From a checkpoint of a small transformer trained on Wikipedia.
Size: 15 layers, width 64, 1 head of 64, MLP 192 SwiGLU, vocabulary 7229, 1.73M parameters.
Architecture: RMSNorm before each block, rotary positions.
Training: a variant of Adam for these matrices, 123M tokens, 6780 steps.
Each number is 500 + 50 x the weight over its row's rms, rounded and kept within 0 to 999. Layers, rows and columns count from 0. Numbers have three digits each. The size before them is the row's rms in percent of the matrix's.

# gate: layer 5 MLP gate, 192x64, rms 0.195, rows 131-161, columns 0-63
# up: layer 5 MLP up, 192x64, rms 0.184, rows 131-161, columns 0-63
# down: layer 5 MLP down (transposed), 192x64, rms 0.178, rows 131-161, columns 0-63
gate131 088:401515509538552446521497481494496503516446478552489535607507389572451560473466516404488575554420529502543473463497530422524431443525565573525413506514477462406376457495508491515489533475553527
up131 085:482471462554571405453509462510409432471479466576479517537414470602368514466471527519481600487512515451504466558458508445475371491543514538486476495480514461517424423496510471555532537408523509
down131 087:588553519416555450456492502533518414493505604532571436469455582505537478547595468508543493513467421513516554595519480528524505499486414430408524447494498473570509504489580586507569510411501519
gate132 112:563526428443542425545504437488562530568549530545499551580577520496480464424530483531464537400457568543479542414490486545526529396500489458493536563474447493377480510521479540478423552602494516
up132 105:640527415485492458501441468469469558543579524518497422433524588548450469423486385528537481425568538530500562481427496534552507505539478458477583553515603453526525475525509562509541506484447522
down132 105:573558383450489456516477504459484494485573565543571510441467491408556466470562469484598504509515475462583547591474475554481464480568470483433542543574541447487497500513490575519475574377445512
gate133 027:405482493458494539448522433569441547492535476409525630478538421433490491556492498486576470557411531468492502475500517457521522514367421522492526458522481568488541456575552550511568415517470531
up133 030:495462454573534484421567669569438423487467510436506528422541582521489467506496526464533474449482405448516497518486555462511532531409557525499496545489383420450466498511505533477465524487577493
down133 026:535415565541478505555528559550405456554594500432545410420438521542479517457536540513534428516482480523466433603469463500502481466539554590570493466520468471564437550518530507594443535430534498
gate134 030:403473547485503495540510456475525540572458489484482628549568428520505489438459487543458533542550402489575484493461485447596521508324504411485442456516480522483500455493536503562502479492469429
up134 029:465538594485504527487520605525385582493509452564499508513549430495515578514529483408451496529489476485508521519465535528507428455341541455550458437496556543510405514495461451415494496460533435
down134 027:478535515423447525407483460580467453457569527515542472500472567473455631490520546489521507440479487375438416540503530518466494505420474408539441497446589540538528590564483529464468542519476542
gate135 107:496537434466517549482436520503408468514418487546517445399498543591481552529392451485517448400505537531519475492509522482543513444536536424571558461469548529518398477540540414530555546494586570
up135 098:552489421545561452576481516492567480510495580472515433534475490467435423431513527527384457465511556578469629582507497549464534498396484418508548582527440545520502485535462510510427493536494463
down135 103:456443535450439529463458458456480532475581433452451554535557490447590509433511483457582581505421460422536417503458479515475468555546505546486395426518591571458525507516489565514574470574498525
gate136 027:433570539431500541498413439567491467519610536406508479463505424415558485489587424462591481456460513431484467514445405471498477476575498477527550518456438508446502567490555545485523443559541497
up136 032:488509527429652438483532457501518539446565490525463548504458524480547490556564548434491431623435553467496499519560512536494468510446457592476451445423528549451508552416517439518565475494445567
down136 025:433566439429427475415511454472551525487582464555463564558504600413522439493502547554529472525508533458554497499519511397398488546426490459414489495448548457527511493488454563448522471433525579
gate137 103:514517534562491456455492461590409474491455535539520490443488490602465554542522408439534436518532485443531432473537497476521471429473465443607439482436429462460375441544552457461557528483562531
up137 101:560452487492536608479535485498520515413593461494470509475438480465406368498501547491409453602451487458468532558430479569614506511543563492485519528506502493575483539440415525535502497539469473
down137 095:490479514564554476502477521512519515488578524361509549559520443445471575439495492565552471519521462548560473558403478517423526490522408542582491511520571429376504459511543551519540406513506559
gate138 129:397382476455441517509475505556536498581499372463482508579420490513475494460533506501482491459510588531463476587481422467477512411517451540533477516514473543528597519508466439492469525517626438
up138 122:532570514492505488487504486491511459493500429503526545580476439410432453480397483525630498402597551481455451478531438525527377449533434573534517466490533470485539479506498478501373473530507452
down138 120:453425511456483511554473490499490494505537528524452468418522541581509536470518553430428520591412501504488550627483547481505574550396563453454528538536516481495442555546532517530621593548455530
gate139 034:517558488463563474555497507495545509492467495484492718509570558473553513520510487543437492536471485501465578494484457489532543452537449693496535476517476524539541486455483493414494477539504522
up139 035:523441470459541443473550566579533500538568485536491552549529455418478493469451515623586428546547508473476544522510540450610507526601504489468507617434467534417412539478536521519523467517494458
down139 031:535507530474450429465597520488563513550536484555479479566583490542493445450465524612462443496587568577525556577563477519488478447523484459529558551436440574494475454595400437492500556465512504
gate140 089:552471439488462454468460524544527403507450552478467613535471576517513446562533538370483545452598538497519569520473545551586501521485470540469527480559433530531496429405444421520506442528553510
up140 078:512498545500471487525549479505507438544426425611617465444470549556402439533402608524506487431506507466538490535481478503522441450496486573572470476473482471443526496465557378425520498459477539
down140 082:563503514529558487523516502498455600461545419504477472532547449451488510435424583471437504538476477407418437551514435445435506453415523481602450594512489447464542565585466590483511495511477522
gate141 104:479461505499496493505602505540413528532530517551547426451487556481454457448594491442431533552582419475413511548516521609420390445504455569503476510425528479592494521472511454453451467486485470
up141 105:531497631440472475510515568479483425497434597457557495443488543459490551483554487536516558523600470540390469499474503536434412437506558433510539479481506461517448583585546423534546558472517510
down141 109:488534393542534458526524491458552507428561423547445542529534513556500445469427459472569445549459549487609612536539512468567476489468468568518503484496558506529502430416545558501496430379486465
gate142 121:465488435485438513492535472438540504543597466536462502550514434446481502416489483568442438516492515501519438546418477439476528387487485627646530516527497495558418568481457510513477470538425513
up142 111:536549533441514473457574564474565489471473458456452470579481492460572625530530441565515492386534503471534433529385495461504534515486414452489517503581434393540458516529521556438500525526455541
down142 113:454508489498520576540480491463490506455454516517531575471523552515562510483477523493534498559459386527470520363631485524520502563440604495450533486447464596450523532481439508562435436387496493
gate143 121:476497472580543464487429518534466479582468578504472433477454515559544488544516497607503398405571612474470517495511483443485503482449511533612507472487560531592414417468535471474491529445554529
up143 120:487655501555469504516488511467454560553531520625517421435443497470537484455450475524510500444536545465500442534552548525498470567513542435561488437475485551485478502621546379463488553531560518
down143 119:539421533449519498468521534533509419433515407474509548561511484498505530501538487393440520487456454577455643487510516529510513416515537488401510519425444487502494473438430568470610503571430497
gate144 099:503474476533525503528483460529493557535523584524554593506495546439400460464565407406400485525576481429463563506443579545472546452484457567547578493537531555437583509495546554504506431531458527
up144 094:534458492493526471428490536516570478462607532576531521470538534492489437454534539542487579489489388440543563475483481537509526579536517547446477497595527384518588585540532551531417515561454431
down144 104:513493470533552539488475527509482481503495547542578487479470495542460496507495457452434403455557388439426603526454545599459492477425432499602536443554542528464523531470515585454451424547467591
gate145 125:471453472381528493571493472469498422455567493448490435472479597465457406485491481495473555515480497487535516507409496540531439496490601502442458539564534498370480529456513520636569510515437518
up145 136:547516580459556473535512418464558534385575531372517571533525434447442558486565545438387502578466474561486494477496519543565534488475517545458474552513489484438542521546502584504469439457502474
down145 131:534508555402573528568498445534455434445507525488513496513546526466526411452572450455497539504477511501453535501490455519592383436507576488468467455463456496464395527484435482545624509408444539
gate146 118:469510485420546461528520569540509496529486522518576525593464518461625416501517485544494538405439440447492498386481578570464428523514513505418517539389554514437460556491506525546513537565492541
up146 128:500559486511493527571461486385450611547493407457478507459462578442449524459449506477499606522502536537516531499585464531467513583489430531465486475491409462440541473500617514474595483534513568
down146 127:459486480460494475575479531388437606552439452482553554517405576433558457501474446469470614503516509504535538401489523505406482514558528544446536503480449486387522547505516512477570515563523492
gate147 061:489510520492499468468476354534478599515649568490507598442436517501519494504577536471528466548507554497555540466493449500551496519467434489519563564446572502528559534440555529507472464538416582
up147 058:489611595483507522473417457498403615483590493562492462524388389478421462473501471484523490504543556410486409471507471513468499538525514499478510448437520617495548529476539509487524502510464476
down147 060:442551451493518524483450519444470641569578492523429535533494439463482431399492388487527501465480552481507576478496446434493517472550374511536472529468473502504535508487473533469604437588462492
gate148 107:544487489422471580524560575495602469522535485479459537544508481512595392443585507494492652380503489526520484477546534507473563493505551538503428510472523507521524555589485500573475443553475475
up148 104:560465575438518527552569537485562457486581487481430507525512430464503407473598523497532617456506467468508454571511525480511512519473486499487523496478538471607641524629466534574467486511475479
down148 103:542524562480555517508528500567549485508539492546509519501522490501586533523500448474506617575534496428484475619590532463543439444424519418496557489505493524657519480546499470457484439385478509
gate149 068:474436543494475542445460458427532504489534591494477452468490406425471534510456499503544449500522567564586567439473509543455600523556405446493446540563551459452513432470610562551473500489458567
up149 082:491545372545624467521522575537463467520470493410506345459519544518520478496517440542487492350499471475501440502516620487533506513544497479461495486488546437476492484462463559518511468486572509
down149 073:413545390536564439570479549544505571526447462570565462419533593480525483477537454487482477412508472464481474506514555468580476495442397488469562456416496448504405559442488518519506487485489577
gate150 036:539597440561478484369626512450465452532508605531527423472483414447470426440514455494548540483447588514566498534515531484509476479470549545508466489554513513475514593539469461558482475491582523
up150 039:439551493464480511535502411555484559516482526575512604562461523463443563419441491430478495524415581509472502481514544382484520530493488454535469438458545533596580550488446425534538469455498402
down150 036:534535427518536476481549519523560449550635462470527417489377588486380518554460512532490533521521545478540471468461437536482503580523535418447496587516444486482486414448499552536469513504573530
gate151 087:550538470474598568510570442467462538498536440568582585490545529486508471589476545519479500609581498523536517513471496542469562458569531541463580489471551560462448523489437573434483554534381510
up151 088:489527473577476506623573529541503427539462495467516404456462547524459477490500444536500534504472540513461541528550595501509482377478506484554496527530414496517445437540523445419531452356529576
down151 092:455402541542463500439459579443546536425460518402451479499461375461460562504573418473548484455509502535504454497514489482492474562447503511458507523566512450440457488491595515594538415505601488
gate152 048:539443537534424507564511568502539591496579546493442568425574498529488511465458464499600464506501419446477491503462535454565435481442488462531426499519526479517431375526535490482544555453486371
up152 053:491504390515617541468474560500487470442523445406501470515518540456487444609544441487445467526610586538510487498401516507503537503631534564490521522557564443460510535467492570554527510490501506
down152 046:513522385566508506530492492440577507588540427604437554512551462541505455413440508487470511478449523540492503462528465477481453556421490483443490594503438384497489440438525612541500453545497484
gate153 109:495535542523462407469477631489473477516505626450406529527559460506562509559585497506546534508467560451487467449540508505544482453489406441503422577411487455491445456463478552515536518475597530
up153 118:457481483460486579471545475585544534496509585587487539507527451523512475590541492560547541625464488546522409549490427412479465412459507557503525428535391589506498485460431522537450495470494522
down153 116:459517419464513540532525446465446459466535463511584534541532569473520490470493536503496509532515481513517486495462477491409508562340592535472465415598557577573518440501502476523411452412417498
gate154 018:446569509505553599454487496465493437457546527393478485609560501524549467466472395552456553486381427549534464513547549465550504525564498561550510485522515437507535478499466414575455542561535538
up154 018:483524542431475583529412442523534533450564517508450506528528471565372542492475551462459490458522580482395455483442498557443554518591555441570531468584526446514541489587445438509502514450461466
down154 018:444581499511505476497485467496592472573614480583501535524575495479565595551552538572532507488520473472501546514480431483598612499498468426463485621571458463461551524488464556564481499529457511
gate155 131:482556526531479497578513600463460454500487466515452568604539476486566532500414523516572428388519495431495401473522437584458586513516461528560418517535506599463466492447471485506526431522477539
up155 117:551560539429583464469469559467505477391543413486475554515470364474556449569499568464528479510458439522535411423528490550497511548466474520520403490504482449455544536471517553596464430517521539
down155 119:491499478617492474651529564496501472528464480514452465570554537450540526496469561522521427455514473490510467630549458527461545509475450534559486528631484567451486443525450464490453432423463477
gate156 052:499519490468534509557556474528535545529498535436531537594613498552465495511528447506615533429490454487456589538501539424607475514500476545550535537473463410513391500499410474568556485575553525
up156 052:404522494579552535495445546511479361556446423558554466501546510514520586476508398495476488419465432483483500503550486517449502447541419546440494500505359549514421529484498452537547526511528528
down156 052:515532509486493508494501365480412630450506502471408481483457532533442477465497496505409551540516472466512449491427490519522385466593510384483464433509500570530457491500488514447449426528586492
gate157 121:471479525544450535566516521463474467581404499561453509505407527463518540530437566436499468396582429518559509594484521408476533465508540518495526509571546513452529661498514531491517494554437477
up157 124:512588421566477595568469443524493522533496501490511399531549467544478551557420471514524475478506457466411508487474521416503501463516529481573558404455456500512496508510520419457505607386513604
down157 127:537478474449474527430503466484606589406546545449486543491588504479488471388588466516507528562492528535512550578541517584464516586548463524456451480457510467466464428471549445504519443626491482
gate158 117:434460480513551507580540464471423532512476521447491488452548545490441444493442522526395419497496544461436550578443521478440467520534393497542473483480512459586447567535635495574544548563554481
up158 114:475517446463475448481474557540525436428425611510548485549534538519468474571543474535448542519475521559535474506431478479486619419496513507556566508498509503555463534459587569673473536516523470
down158 118:491507524491459577441510464474528539532512477479417476509505478511542618446480532484533460443524520438501579500588497494545475594440491528446452504463452535514479496515403413411507456350496610
gate159 049:505461474518455610530476474535414540498503571489477535412470457506468510476542415515569503506560417557500522484394478520476480496582476522540506506650576375526532459525570442473467529501535475
up159 052:520496498571426562566534425460520496489456395452508505489577581447526537610391449565459433522435480513470597458491552557501533484523475505480534458515576450504572501484482409465497550450438500
down159 051:457500537508542529567590502488481523514524539412519562612537578453369484537522507434479544463494431475465573515466488387514513485429494429410457538536535522503432441497508479497437428418526503
gate160 049:504490515523538485484485485426495605525434633566457586495549451492484452469603608499541484477568523474461494483470457440536452510470467464541462445495526409454514507523588513482510480492351483
up160 047:499456470519555550503504560462603411463518501427474513480494556486479498505480529591550530492422543519508485502447459477621525511421504553357495486528441386553514560493436596533470522535454475
down160 050:508529432586423463576527585422448460444502542486504598569534479496523488569529543552498493482538475519521477511450485467547481584436610571526465362520486442537497510490522474577453526546465576
gate161 105:475511478547411470596561519497443463579493464567484484414515531518489520521480495562494420460441569468454534490469567510537477475502510484577606490393525500471437405526576474403604493448516520
up161 101:466472421470506639434514472389449513502507464601502467505446406502506444420456535521547555545499417524471479502479600497519441494503556474442481426503473505503477556410466497619526539499498503
down161 105:550509611523556450506538450608525485494535611431528557493496556462470585581584468535490453485536522523525492533448490471467544460518481491551544597523548494526498506495547554424485359544437465